config.yaml
num_hidden_layers: 9
hidden_size: 640
num_attention_heads: 15
num_key_value_heads: 15
head_dim: 64
intermediate_size: 2560
vocab_size: 27886
hidden_act: "squared_relu"
norm: "rmsnorm"
norm_place: "pre"
norm_eps: 1e-06
positions: "rope"
rope_theta: 10000.0
rope_fraction: 0.75
qk_norm: true
attn_scale: 0.125
bias: "none"
tie_word_embeddings: false
parallel_block: false
extras: ["some layers without positions", "some layers without attention", "local attention windows", "gated attention", "exclusive self-attention", "capped logits"]
init: "normal"
init_std_qkv: 0.0272
init_std_o: 0.00642
init_std_up: 0.0272
init_std_down: 0.00642
optimizer: "adamw"
learning_rate: 0.000491
beta1: 0.9
beta2: 0.99
weight_decay: 0.28
lr_head: 0.00319
max_grad_norm: 1.0
warmup_steps: 314
schedule: "cos"
final_lr_fraction: 0.1
batch_tokens: [32768, 65536, 98304]
max_seq_len: 2048
doc_mask: true
train_tokens: 575400000
max_steps: 9100
dataset: "wikipedia_en"
Each number is 128 + 24 x the weight over its row's rms, rounded and kept within 0 to 255. Layers, rows and columns count from 0. Numbers have three digits each. The size before them is the row's rms in percent of the matrix's.

# v: layer 4 attention value, 960x640, rms 0.0368, rows 343-428, columns 360-399
# o: layer 4 attention output (transposed), 960x640, rms 0.0325, rows 343-428, columns 360-399
# q: layer 4 attention query, 960x640, rms 0.0372, rows 384-447, columns 360-399
# k: layer 4 attention key, 960x640, rms 0.037, rows 384-447, columns 360-399
v343 090:127125141132114123120084119131100086087138132083137088133128164095118150129127104104136145141131141109080130138175135097
o343 094:195167123120159114149137105121146137119134104132127151085137112085144113123094120105171134165127115124131152159128126120
v344 103:122130090126141173147142133119100171137124100151087096102113141129123150119115169125140127112111092165130150179131131100
o344 102:101098126140129085133162130136191127147118154129146146102108114124141142150158056113141108104120135119115156130167157117
v345 100:117185123132120134129147137108108154078120142091097124156152112112109127109124111144160125079172150098104148130123124119
o345 101:135105127142179129135135111128172127112126132071121146134151101116129144132105126111101130128133102130141118154153155150
v346 108:139168162149118122100105138158142149142098118139093164132132086155127089117171150129116130128166108154141087111095150152
o346 107:145131094125155126132127126136139127099137126114160185118136171118185119131134068135118107059107075141135122123119093110
v347 103:108145123119158125110135128105114101127139142151136156095111123112093135163136148123166161163143122090104088155113125145
o347 102:150092116090144148143123159137126097131170136224109146126123136161114082101124103161131150205132092126126123131102155137
v348 096:115173171109129142163123089142137137134104156124161131159117082073127129144116093130177127146129166139120156155125114113
o348 095:131105139147121112146128152100125130138121123132121134205123159121111130159147148139119090087120163138134143126097166112
v349 097:152156132105150130094095140102129097100139101117123129136166135137131107111154124116094127141148122117129160114122094146
o349 091:126117155108147153135102131155148114139131117108164131117088142117113141095134127147114148146111126097156102076127122140
v350 101:132160131115127133131109153126119094128170145143148138084144142115143146156084131139149125142116128138126121127154148073
o350 114:100136161104141131109133116123120121158147131249131144109143119139125173171099137132112143142094122152133131130145142114
v351 100:160125094142129138077124192115127103118159112140182080126097123142087146128101142127125126146139111143097113149140146095
o351 096:152106172097144114136129139149139162113088099087125148100104110141141138118186134134085111070150163117107149153155137100
v352 101:170121141118102136096138107123098133091097127120188114136135078084130133074124164141133132136162137102086148130138125109
o352 103:133115119142129113156105096146148131148150113089123123166134140125179161149129086121133126144127135121151138131117090149
v353 109:144143164150123124126124115118113118106128154085107128168119144134131128088099116133126129063122122116165108121120151091
o353 101:135106167163110108115163116101116127090114150105127140122103165120166163063100122139137111086132128140157100143148106087
v354 084:113102119098141151128133133112189127148130128120174142082132121101111112133119119131130143123094107167176087189109110126
o354 088:140130119160112107124149117171164127170117140128095094119109093113135133107127110122138092107076138140125123099119122118
v355 099:124142071153135122120085144114116078177127130121110130105140172114114118097122145144134153088153099136143107132114149150
o355 100:085135140139093109131125091149129181134126182147145155089146141149141161160114112160145101092102142111152119101153143155
v356 093:075121098144108165130133081173106146110093134138170104093170110132114135132137094125130150113139094131135134134102141138
o356 096:126089111129149152140113121122131142139152121182107165069141139102132119146125116106178145132151102137114139146124101112
v357 098:135128116102130137141101168111145123140141105128188114128128106102161083139118094128107129136153149116093113135124144126
o357 095:104145163143124123139120122127117156104133107060119134104077113129168123114173101159132109110107138118093159118117132124
v358 101:093118118118116151100128102139126130119136162067147131090138105095136115077114106125115110165153105139131120167134130165
o358 100:153089099115138091151120120156135118125133109152128159143130158125133131113139134109133139167098127118127125105094137121
v359 095:108151138108148164184150121169098090139160148100096175125095145136072166104138111122118092157124142109132151098151100127
o359 092:115136093121098121154140115122150081140153137186115105139159088093158157130131140139143214147161105114160149127136155172
v360 108:111147113164101125122179083165147153138123103117149094173112119083125082100125109122162125140170147179138095111123099113
o360 106:162132127149139116112137156178117163130140104110087151131135177141134115114153115143186156099206116164095118087117171145
v361 106:109109101148127154103093134126146105087137139116119128128143165099155142106138137152110141075160136133106145115140120125
o361 111:123154135117153141123142122102117131092118120068103114168140115114140132087133113113147128141120148149126115133107102184
v362 112:098139115169111113117105095112123122124145076116133148113103214092096110152127112150120153137135085105127153183135076171
o362 105:142175127125116142085073149114093128135171118057118127097114137126102104109121146135125137133177109112116104166068139116
v363 101:108116186116110140172106150118132139128114100140082117109165127107138167126135132129100089115113133158104156143171089094
o363 099:150138088139146136152148110148118143119119121077097146142109100130175133117126156112142116137131167169143144074170113087
v364 078:188134125148119146129145128127137124157136123137093116106155130168134098136171099153160127089122140135149164098152128126
o364 083:159134100061147112105098106100119118099102115141132153103141116124086160126114175151183163183133111120163109130112118127
v365 109:131096140167148114136127113112120135141133093099154125159114132150137173103124120114131153101127201124079136130131124099
o365 114:132074124161087130113128125113120107137087130116092064120138135111132150142141176135141182130126148127131077152113151120
v366 101:127102173164166099118118105100157114121157144118165172153117160139118138160121129156150140099100147104157143131124107128
o366 105:111123127124100146148131126093154108178183154107119097113130152146138140135106169138168167156141123125155147112094168140
v367 098:128147167149143132105108148135137143100124096109117082102136125136146078135122113129104114141128143101140125096140153104
o367 096:151123131115147103146162103131114081119136108091107142116079127139133110119137161126112118096152115094128117120134115117
v368 112:119122155122070150148105170142150115126143114142131101094116107104115122094135151129094089111187142129102151097126125124
o368 118:144147118117150150127119130156112099126151105164121186112109123155153112133154140141100146128114162120126113154124123123
v369 093:109128120055108134128125109111131137123108106117122131127105104141106126137137131125109136165144128097158160083108129144
o369 090:099122144095132108154157171142135115135148140084132164144100180121108129133147130120099095107120110087144119118140157163
v370 094:111151083131100138152150140123136068070102122132164117132127137151173105107133139129120170112122124086144131121127095097
o370 096:145145109113141129117127135108118109125086129044149100107166140144131140058134152154127121107113122116122105162146118120
v371 116:143136104185110111146150149139100120111161140110120101113170106120142117108130131152134149143105094119140149116150167117
o371 114:109135160150130092150170140159144130104130115191150140122131149126150140115142123131159107104107154103118138143146099109
v372 099:100107122149153103101134120130088121128105148107142115142116133117108088129133104129104100058170121119157157093117068146
o372 102:110149112131116135112150119126120136137122154054124127069083122109128086134128120143086109139150113143110183140102109192
v373 099:128113101184150121137131130138168112125132175121158142118132135142106118145144124115128156112151101134093115128165124123
o373 101:133135143112109121136061115118100149083116098151123117098128125175108152124113144109121141174100117082141149157102125133
v374 107:140124179092152120121102155112153124103147154121160117144121114111165182136129108125138124121140138124092149099168154115
o374 101:123149105079118115110165130138152119143147153145151100135125082142142115151114062133119103111109157146119172093118134147
v375 096:122124143127153091140142126133144141164119131124132123127164103152083121133130135109104117134079100119111132145171117080
o375 101:127122136146132156141112123131108113120135141081117149131108171161133133092158136143129142107107084091125131125188092101
v376 097:113137142100120077113135170135142112151129113149098117098145101137144084102086064127139122119119119127135155139155157083
o376 094:143107098143195156106162143173135107112088122105107160147143142118126103130172100138139128149090064088139082160127133146
v377 100:112122106142109103114085139125107120120125137097119154121121154122121118127119085104104115118154111133125118145142125165
o377 102:152112104121119065102094113127118176113136129107172119123112099123093155139115108092139136127106147130146132128119121123
v378 104:111154120134100085106104107131135148133134122144090158168123168138155129113090109137168145135159149138081139104093126163
o378 100:107139100147146146147115129148154115104112157115116176150115158125114130125156126114139103086127113158123096151117142128
v379 096:126108134108110123091114115120091127132090138093143145160156143152127091112104125140134122142138110118181162119133120113
o379 099:132146124122144120132119084136144106130111138104120142149152120121142116099099153112107104135115072107147102145138120138
v380 107:136132192127118109100150134156126094113125134131126114149126104138150133171195136138106126149170130119135105089111150149
o380 109:130137138122121147146137115145086109109167157137123165133143156149125123128135180135119122152106156126122099063154092138
v381 096:087115120142116138103115131184146126080112089116115165109120102115129100144144157123137100189075093131126123158067123152
o381 101:122136129152094091153115120134119190102128140074135117175102113110116106149124061134124100067122141129093127099136133131
v382 098:129115101145129141148118135148127128142138113108090149117108141147130151162134149141081125156124122161148146080115146142
o382 104:137116168137173127122121127133156105122159114149103109138136084119180104127122117109101138120152125129168176122106165125
v383 101:142140119122136123147101116136116179107122121121132112110120149117097168118090127131136149093111112145099159124144135092
o383 097:136118104099140123127117177130175128137158159128119143129102182095130124163121120093094145127127121167138148092146103126
q384 095:117113170102133147110090130126150140125163124119161158117153120141149104093136124129145140164164142106123096143131131119
k384 111:149153134131147114129162094118110134150148153106101142131116110153143122076163156106136108137159114143111156123119161062
q385 103:152155127142136141137166106152107102096163114114139095097143129107139116145171133100172152127147157116089121123139158090
k385 086:146123084099137127114146118129119156082084176153096139096185148138145152083104116131165120130166141122145105140109158139
q386 098:142125103157152099099170133126118110152142147117127139141143155113097103161191156127129153137126122138127126114114113137
k386 097:126130092124125130114144135168177147146094111139117081161148148100136163159135108110140104110156138155140109124143103189
q387 096:136109111116118132136075169152109170140098126112151108145129106117110139119140150129126116151115155090138135140127128161
k387 098:139149110081145169157123152117140145138129136125138118080156112081096165143128169173144115118070105103180119141123127173
q388 101:146117110152143134140173156136144107125133147120117106145116117112127125149105112138111134146105134153133157134147101140
k388 095:094135127124116106115132140099087109149087096110098109111117099105091064139115147155102121137166131088115094132156139087
q389 105:125137124098112123117166113181130132135108143149129134127093124127129088112129097159142091101100103122128136138128153106
k389 108:110115162141118116179130143096139103114093123162160126118120173186129118123112108129151086150096129089137120127110104121
q390 091:127090085162115110116133152170096092120133101132111105118135111144139094105149077116152133104127145107138160141131128116
k390 100:119140141133117147139141179136118114091147132118133086105113135153135096126096109147127105178094116093124087131123143148
q391 100:164161108177116118148124067109125089135138102110091107118135130128106123129121132085124116126189139112134129157135129095
k391 087:146110132127147120113145131134163123094109164130080115123155111118128120140085090157164097131136137101148120138123147176
q392 099:141086105173150094110122156122183139179095176114114146158106134124148150122113068106135127124108139125138131134112107156
k392 117:139118119096097117148085171122114104127117117153142118171075071112168156148137116156146134140108139076137090136133087121
q393 099:168177108094114126123123110100131108118111097117090157137131115102144138111121102119142128182103126133061125165157124120
k393 093:137132115127148113138141114146113148119130116138104093101140206084138136129104084121157074142149114111129106163101150133
q394 094:121170132120104103164114164146095127132122114137121144183108141121129153178101144103137111145128120087163168122113147136
k394 095:137132159123174139130124148139144127111118133156154088098141126162146139166109125163117144112094141117125130114178131181
q395 103:147122115137122119140129118128173144152148091136180140126103124173109140130111161143135189145120137174155123129131119141
k395 101:159136107155099125108162132143111110111145131103104091122146108116133101131132137120115120077146143144108139102100139170
q396 090:117150124155110139106124137179093145122137162158060141147141126149097126095142099123130135099086135064126128146177171107
k396 096:150162164099168102177111203113131163122125108129140104124130132165197170141115151098150092164091136125151133129131140156
q397 104:155155153102114108137136106100078111136133124148131118083128130112128115137136182155084126118146112106136119112150162098
k397 111:116134153126120146130138082106147111146121095125156139145149131127154132140125116085146137093114134170155168121101125144
q398 101:130139058138139098130095135143134129136150166128183167169076134111115141171146144170167141137145122155138124132096125086
k398 105:160109096151104150133114161141078113130093110127140100101135124154106095155130132119101124109071161099075129132129099128
q399 095:122138117132123156173143111142078138076104094117097144104136141112166145093162129142130132132080107068103161153133122119
k399 101:144171086136174131139159046133113167107143114109131140107163157136167149128125081120132130141129127113151091139145149158
q400 098:132127128142140130083125106150135109145125124121167123112128100101126143185099136138126176135157164152108132085182146134
k400 101:110111112123168132109153070080115078147131106108117143157153100131112132135143111124152146105158108166121122167120122108
q401 099:129131114170101130127118148110167097129130101143148130129119147126154123165107137144120144114165116177145088121095106134
k401 102:159118133142185153138104113153127166149139117104164138119163093131135115127156122115105165118162148148148124097126155133
q402 090:113154085105125094135103126140143129124109109093121105151085149177165136099134160141120105129099112129143082153058110152
k402 107:132105123172117112118136138116112108115087143170104151114100109126106153100100101120123083153083155140154121140146101150
q403 104:139120175136145097090143128110146103127102109146120129127114110155171118077107103124161100130079114126143098169099082131
k403 104:100125160160146080117105140164140130116137104125155153128101121077115104101153084110147100158140143075133089150143097109
q404 098:117112114123132142145152152171114150146124144121128102116137066117126138138136151153124139121123115147154142110138135156
k404 105:099102133138101130125118152104135106126138128112152102115114114127118116141136177124120157111104152121163111115113106162
q405 129:119090127110133088145091150175138118107102128111142103139130135142140114100092101159128125136113150115120124162086136138
k405 124:119133129144108116139127141112112125101134123131130136096151131137111109147145116160140112170112138057140124111121118118
q406 089:136154144160139140101139147083139144153102071143119123119105165135135154159134162125111144113143116169136159104154148127
k406 104:146160099093127143131126137151145116127135112110134128144119103097116107155131154093149139133157152129120125106145145109
q407 095:167118132145162142124143215118122149163132134115110134138125124093115199141154114126146187123139125113118169067136155104
k407 104:129157134133086141159110163137102153130099100115116111129112098152115124135167155112108127153146132089102124105121120137
q408 093:159108115102137106155155101173140135090122089108139114137131127124126121137166182123106200144108181174134145138165131099
k408 101:143161111131124119108178094118152154140126107120104094137159152113144111099132152099127116108137091136129118124137172183
q409 101:132128109108098130142131126158109085140108142144055103108132079118137134149105128117142110118121148112074155170121159130
k409 096:125117148115180141126125137113151140141125087152125177156130086130141112133130112117122117126163089122114103161112149134
q410 086:142121135099091126133150158146163135122109135119120132160105098152124139121123117144133116147103118083070152169122127111
k410 092:128120127136146112137103129161135156086099135122133073106103171120135128124100097151121044122075099077103090178124144162
q411 100:078129119115113090106127135114101078110091151134101104150137117132104100128089095115105134151125090129134110095120136133
k411 092:102136152112095155141118115117148141168152100112143156156072091135127126150129101153112122148124130142130135130104071125
q412 089:127128162125182147125128101137118154103126129116120118124141146135151128112100130083108103119168141132123136121137129130
k412 104:091132181139150133138135122128120118154136143137132165112119078138116141114138137159124162124131112131144117122125140138
q413 102:125098125107115125130116126138147136118137119116098124111069131151136164093150149101127127105085134117101130161157137137
k413 094:128123129110137111137124124155162104088129141121103152103122139139143149117159168133099065114118166138124173071122096142
q414 097:125105116156074099177157132099145135127134135117130121112102145112117135134141116159106139086140162157135166095154157115
k414 107:148126092105081102143131128103123131152105111099096101142143107189158100156181144145097157130105127091117108117128147106
q415 095:109129126139094140145138131121111140135151128135106141179155111128122107179181156135096119114100119076116143132113119111
k415 094:081133107132155162151115165128164182120093140096173109112126117075128094075138154107101152170121114117141049164140172171
q416 167:084082139094118107141081157156115131126099141155150137138109102132147121118124140157123147144114121110150088152102105183
k416 094:117172164157135135139131159174140123166166127116153112151098135125121129105156106163129137139103123133114128115114085110
q417 097:127120126150147168107130098135076136104137110134140119108177171169163103137141138155135119105159079121144119097132145113
k417 095:125151136128135146110161109087149137171129169134147136112121120151160143112108124103113141158137159172149146099150127096
q418 097:115073129156122127082115114147129120152159118112112162124163132119159111114092159117134130148145166150136172130123097169
k418 106:088113139142129124127149157159155085109179156119097109166080089096079143129119130200131136133155102146095171120120116123
q419 096:094103177099120126154129118143166142117141145147150147112165111133170120111124151167120154092139132133113137147066177138
k419 123:099141099162088113139127144134122114108108124129159115144102153143128152127154143121115113102107120131132127112130083140
q420 097:123150138144075137125138131084126159168095151147091124095143113113112124128129124131141061079130098158158122122153126154
k420 112:127127136138155130149146103134168110162111128121148185140118108107160111140127150091133141104160157169121156092133114109
q421 091:142192101087121157141113109102076161106144094123139110127128137121137160139140167123136142126108136132092140089136176106
k421 117:124164102121114129118164086109143129142153142150121177132119148096138105104108146082146111142107131149129143094133132133
q422 097:160122083108125156133134149120082121119146162132150094111154136147163158126153144117130125106166187158106166146101152110
k422 096:158138097181130160094170114109103179159146147121065110130155140106130125080117144123115116134150087180131089161127160140
q423 110:145186131120118163121125133074141109133105107131112120126122145087097117153153140090081132113137074173114146091155114121
k423 132:129132116125177142119161106126133125150134130130123133134107133080163109142136139082128145143150125160138150084144154118
q424 100:125160106094123114111144101122145137128109126121126125106126110130135159095117122140120132140094115174105129163116184107
k424 095:140092123109148111156138124124155141145124131152133123129087124095121101092134101088111106149176074115113102146117179097
q425 094:148138117155123120100110148133134128124132096114099129130128133146142133098118096107133113122099129122121149146133135108
k425 096:099088154114156132121124139146153123106141106103111106120126112135106151112124148187146139144134092125136107119101176195
q426 093:135183110135104122146143094108129136141144132085118103116104145130127142144120128143150115144135132157102130136118123130
k426 106:151139132143157128101138097133094092121105102163105152102148141122128148127119115105146128098124136134157163113173162110
q427 125:178153104141150144149162122134139115098143104117114115145132148156140122135124149093119121131157143131109158106136160075
k427 090:149093038138138119129109101118126129130104136140112124151154147124126126105124122092166108118162133106151099148119176163
q428 101:162110099062168149129122193097127133150119177136148125104113118089101152143120175150106117110142113106132115083141141120
k428 102:127107106159093111143100128103056119168123117130181104130111093134110135126137143122109108141123133103119118128112112096
q429 104:147151126100113116141135080133126122121103119148077122132107128141119135101109127137085119127121084162119113130124128159
k429 099:100110125118113126156099114091171110117132131144144132161098109101153128130097114115100091101142131146167078160139124144
q430 088:131144121109100156083151113135113125067108099102105119118101147167142135095134081128090138114135099122102171164138106135
k430 087:126144118120138138108147111148152142045100130090079123078125175110156138119083138074130086123141118102144091147095154162
q431 092:139117112143116112155143173148149148105145164143184122146091127145123149151149166145103116109159157152110125129107197090
k431 109:145068144107124144140108196117092140128075117135132093103123115150095106116148146101041144126107121117091108162127106159
q432 095:120178150153121117122117137141190095148107114118137192152121126156095130185085132090111091093174142123148123122169147096
k432 110:090167135115152081108111109162121103154160121137108142147109139138140138159088119104145125120171121192111148136146120077
q433 097:146167112126110107134130093161112110160154114125126100138144110136130094128168129120161160134113111099165148176155114117
k433 103:151141111137140133145119133104129146130132094098144103110193143110145105141134101104118141122141120140155109115158151137
q434 117:144179096109143129120153113115151144131153122126102124087092145127107202105153126097137122111152173158076121124158149103
k434 087:147102083150140142092121088135124140123125120116099141122152155127169151109127125116175097145128116110126128149114133164
q435 103:087148117102105127126124151116081157135101087149091108096065118117088161128136072122100121092103107102126121087145131084
k435 101:155157098126110153138132082099095123164131107126130134101132154146169156169139131099111148157142166117157090134139111131
q436 099:147142131170158103113104088096074150111185130133087133136159166099139088164161123097115124157128092128071136121122117120
k436 114:114118116107153127118163093091141150142134104132141153126166129116158100119117111098140163188145113149164146122163180109
q437 098:139144132068136115120126166093155123169106117148096167125125094134131149128103128125119080141133118115148130110145143131
k437 094:079131139138153141128144158184103109131168103119148148131108087114079127133156128162123125135139126137096128114135142108
q438 103:121163105184098157139100104108111160124100129139129084116097103107135120115135127098118131109160170159117113129075148117
k438 102:173149130109114185110120124118125101129106137140077168117160147128128139133104084110112109121100146156124151125115141138
q439 092:138168155142137108133112166119138117185117064119135111131105104143102133163134126119130137095141140139167105091133113100
k439 091:147153122122142133118110129110103121190130119132145117099136106176142132164107126084093150131139163149136164113145111104
q440 094:119100108106077110173125130093147106184092113160170141102124147105115159141127125140103136127113124143097171086166141115
k440 099:144120080113111129122167125152089101135148119126146130139112136167152159142142127142099119159130144108133187120129116113
q441 095:120109153128123125134116184160101125125112138144109120118150116139122148104138144124147160136148141147107107105111121136
k441 095:105173150117097127132132172140174139120170178120109113112073127134123145114146209128098123130101120151133135104107091173
q442 105:085077147068143130140129140134126131136083153155157133129115140128156122122112133146099129136106120121149112175102100155
k442 088:088152140128128143145145174160114105148157105110156129133085124132115117112147152114108156116119088111125128100123089081
q443 094:119118153115133151122100184134109130140084141156113165127130125135118106157133118136120108099113083087150123120117159143
k443 093:117095128117173108145097155155138152161134135113169139107118124140143137153166135138141177154143126108149136110122091113
q444 102:113132103137098112091123123085116099086168142129145101112136112100153153109143162100158153154124116176099116103143137137
k444 114:122099096138128163091169122124141112161154121126157119164147143111141142146124117110101125109156132175127149134123145139
q445 089:129151123174166107095171055165148131145129138124137102117168135166106094145096125149106133160170093150162093119128153142
k445 095:123091127147157110107125068117174139117092127121078178130137161108145108128129073119144146113151124151151083177105163158
q446 098:119138118139107131139094125133096157126105122108098123155126098143175132097133105112134082082114109136169097140096102147
k446 098:144142130166138161078111147130110175148137155098080132112165138114111114139076122151130140126162131125128130125101136122
q447 099:129128141164051129113096110105159117141137096132119100144135144169165090105137139101110105096173128149132132157090070096
k447 096:083115179147144117152131102141147081077143132152058110150168124082107140125079133142124059088098101117085144162123161098
v384 095:118156119057146121159144102101108148164161124111142169101113125132106136110167138137117125163112145098105129131144114109
o384 098:103141095121130150157122112071122155151124147104129133092118152114130140149122100151056125095115146135096102119133106128
v385 100:106163130139155118179140134125126102145086137122087121072131144077142148143151127126165170130125178097091123113171099132
o385 102:096119081119137122162138153100063116130140079156118127071084097111137156160166115127104128143104171134099138101111152137
v386 095:104097112134189091171063140088080138139120172132154149118081114125136120139162110096140118112114119121143119170123127172
o386 099:078127145132103091136153139144125110108129139091187107120114136126106110115124077105140113143096130136120122166139118101
v387 093:087131143128097119150101132145145136139137141124167128132148122116137111131132119138130141117122139137152124142117152096
o387 099:123138121148110079135110096110106164114146119119132114180145130111107108118153152128142141174113119155183108097102124122
v388 106:130122144113130121124072143132155140146128134141104114135130105143130117104129152107130078141122120113103165147158140061
o388 106:110100142090101113095131144142103138141141083107111177154118084119118127118111103132137117138151110152141085091120102163
v389 093:143163131116131154076133115132134096156151136098118133148141189144142161094087157127134135153125162169125099163115147096
o389 099:182166088098162124120127085120103159110099137209147105124142120158158152127114149146119123118165152141191087047109135087
v390 091:144129139089121180149156112129129145108163091147164137134138143150164145124120150167151117157128160147125121141116162139
o390 099:106129134142132116092122108134160153095132112128111093147103134177088173164096137093153128164124105126121120118117133109
v391 095:094135113145119140116108158136103141132126097134128090103152116139107087143157114117145099161156143152124104148161124132
o391 100:087116124119133132117154158164140138073128140045119122155104148100156124146151088118117112129114104102133128136163107153
v392 091:138137128109080117093144140108167140161137087086117103154098139135134195133152110125139147151105108143148085126134150130
o392 090:128142108120162132152126093142153139068087107160108154120153122105122113126119108092102105118149126131138083102143143141
v393 088:133110138094109137138114110113094136113090165170157150097146146123126113103165118130136127128159124097132148121135153102
o393 089:130147111124128129133121134140114132108142144099161117153132117130132090113144118108072127147141155132143178154090153134
v394 097:102125170130158110111129151107112161116093148145135184089117135109106105166097102126161092140129151090102142144144153126
o394 096:169119127152123151098095125112144105118152093119120134143139140134140125097125111097123113121101108086098106130162124161
v395 097:137129174182107137125088107108108119130155128141165150127121144128092143104124083124106132094137082154133136177141132123
o395 101:142134138158121083137098112169148137190139136126126141140146145095122136130147120114116130121165170130136142099125109142
v396 103:135145141115109146118124117111128096158082134131105103153124151140163159138109108146207105128127142101164122121128158166
o396 097:091105160101134108133115129106144155110125103150147133126146067107117099135108142142094086124166126101170108150112117134
v397 096:165109124087125136102109138160110126131144122114135146134094143157127147107115149143112167153119062168143176146137154136
o397 101:093126134098132167121111124138171122132148147136159143148142126146111167177125150109126136112163111150108140144130148096
v398 106:130076142122144114097104128170156151136139140109173115120164109123089105131126103144138111136128116129148115116091094166
o398 103:139080101134142108138146167157123102120150126102106081095171110117105132138145076121130136135088139156133086143150164152
v399 106:121149087109127134111128101139136160164136111145144116156101103145093155166130099117119125176101127156070132120139142148
o399 103:106088095118153134137124111143080122104120150096112160173132155132089137140112125125162121113110107145127188093137167131
v400 092:118140083116092154094139122113164103091150153114113106122109045074101162092171144117135132144149085124123127112146129147
o400 094:102102152087125137158096120126144152083156160172140155107135075121110110156134111111106145135150174156135122121112135172
v401 090:133121148103147105119063148141154110149129170116130115107185084129132146152106104112139155105134142114138135131125107152
o401 093:133090133104113119124129185119107133144081113141166120134105113115122180071131111155148127130124138169144116144136110081
v402 093:114130184105127122098157151168100101160120146152118108116159117153166145138098117149111146128144145131148122131088171152
o402 099:141135148148117135111058146178115120080111116142156171133113088154140144098089135102157131130125164091110141117161178124
v403 102:144178109127115159094132121168139090125093116108128147162141173128145103079126133135095143150147172119168112146148150214
o403 103:118169166111177146149091132125150122171137138100131103071125101089113135128072097112166081124141102098143167095124136107
v404 103:121130114131181124096130118089078114155123130091143137104131150138122083114150133125106138145174131098151144138120128121
o404 103:166114090118102116117135113157098159150124131135147149106115143098144163132154141119133139115124123136138136111118140122
v405 102:129166083157121123120153143147128114140153116090172111121139134117136157140095118093116114140092127137142119167135107143
o405 104:129132175124149123111157123092137119144154139139125108108102131138161124139146124152101115150120157124136130126131136131
v406 103:136111140132181130130130136135064119117080136106186099149120100096109129091123107114107116152105113117092138083143154092
o406 106:113087120145140136121143122108152142126106106105095123172135139101129146134127092114137099119118130078100132163148122091
v407 110:105144133126145115134104158102098154127146145144099124069153149140053131160146165125147105119148148144131131139113113138
o407 106:142181151121157132109155133138142150143140152089136127109080158128088147180200111113161108133106177156105112093133154066
v408 097:152078108103131161172122117129111123133165135113134154140131103134151147113132092130140124166099111126091116137121077120
o408 097:109064116142138106184099107135099159111165096116127115179156129151115089114119158117110117122097137093119134087144161085
v409 091:108119135142157119149171149134119143101144143127110117135156116048126119125187093124131096104147134128084144107126164109
o409 098:116150140112083136108165150124162107164159094084144130147104106132135107101143116110087124170141160098091124067159105119
v410 098:096149130104155137166108168137117149139111153144137135106120131129113133136104122090136137146132091143154109099104125146
o410 101:103127130140107105163140135152139132130118169158178197128130123149164127173133022121137110124091176148097116137152081170
v411 093:134124110107161098139081151108167112136104153130156103123120097121128158081154150132144127151141155160135135141140143108
o411 096:152152122106119072173142152097156119115162102169128117151172104111117124141151162127167160151128138097147133121102136104
v412 094:090113125155081080112119134102147115140074099121137103100125168127128112136139155125119089137117107142164140116123109137
o412 100:109120129092143099123123133104153132062170088124127106162124094118153104119148126136157144135142194124111133132158123139
v413 089:106099138112139099096102135163184141095093108124099164092132149112138155119118157142161126144170134123090124137116117115
o413 097:125144153103153103103141128142105142149149123168112153173114119122136103123164126127120124116143117170146165103128139138
v414 098:118092166119111126088127151160160124134079121151144139146149117144122162122119116121142106153100151127138134111092149113
o414 099:119121163191142136133089158163118100116137096120119136168160109100133177106140144139143140116118151100143105139110129144
v415 114:125117150179174078103099160138128161093108098119124117118179136168095165096095072118177126128137085112154104179123172140
o415 108:098168173141130124105128147111135145140102129171147112138137127119135062117089120112129078116116135134124145157195129126
v416 103:141146166162147115150123118141112130168132120112097161077137135113117104164118142097177120128117159081108128118102105129
o416 102:118178147159135139131167093074131113184094091124170101126135159135141119173103099112146119136074135076126112158145161118
v417 094:127148147116098119146175138139148081110095166145110135169106115148132120108125117131124087104106079138135115129108153147
o417 100:157135132109131127082129137122123143120134147149134177131110134145103164131106121167105092130167120132124161147127136151
v418 089:124136106144132144126166101135112140089116126107145182111113117153113124133147103123103157100138135147119136107168117118
o418 093:123084111163123158113142103107113109128119100081114152135080111115102098127131136096125134127121142127107143138166111157
v419 101:109132155080162119107141149127117133154092056132127161113113129115128106120116110127110116139127156136094155128101148116
o419 102:120123118119122164149131106155144153172148132114089138135102148105141139096127114129100130144141156137111100135111161092
v420 097:144079112096141088182096149083126125135118141142107117129124138165149160157119146124173100091085101107142128102121113076
o420 099:094103138173100136126110129167143105151087085104146083118124103161143116163091108104127152105105089096112123107129070120
v421 102:121140113117119144123112115131088171088116139138119069112149146139146111128121124119114149122129116136117061084130147139
o421 108:118129155137125121138148129140123127099133126166157101128158174136121153126121095118148112142146098100131087148121120168
v422 098:116153106115149089130145131131102172097147151145157135106139076118114135188137111129148146107121125137090135096131110110
o422 096:112161103103116114125083132140144099123174105160169136123102123115121141128122161093150118110063070068124131114141154101
v423 093:087133132176134147143170102125083137111181140142123104128140175129110100117088167099091131126135097122131100151171137113
o423 100:080092129124119128134122122086145136148132153095137132124142150138098121148125119134150145112110135107087140115148111119
v424 089:150094095183134139124101106120101125104105115126122075126133161117112089115144091122120103085094150129063130133165100130
o424 093:137111144136064117128130087111107099132104118102122149118147039095132088114135115117094148127087157129127139131101145150
v425 101:130148141091063099114088131085144138137107126109062121096107119077168184111135122116097056124145163148134126092140121098
o425 102:089154100099152131125121111138125096130139122153132118150102132120104112114159118093129128160131146118155100131129146167
v426 093:154148120095104134128163112084126132147157138099145155139106142112129130099113137157119132134148174117073115055113125158
o426 097:140124104097155083112093127107091172132131134179163151145113121118127145142134117129141124158097117158140099060148159135
v427 098:134122153134144125083127108141126111123097130155162128146114112168196127161092136150151125113135072135182139121137108097
o427 100:145146131150152116103115135124144163124130109124176141110103083133121168099123136117154104130090113105157138192100109080
v428 093:131084180121131104154159113139139126110151119129114134131091106142119122105127160145099178103127108149141110116122147128
o428 098:140084153165151099130106182154123122119127141163138151145143134104109177116123127143114144122108190125110097095121155147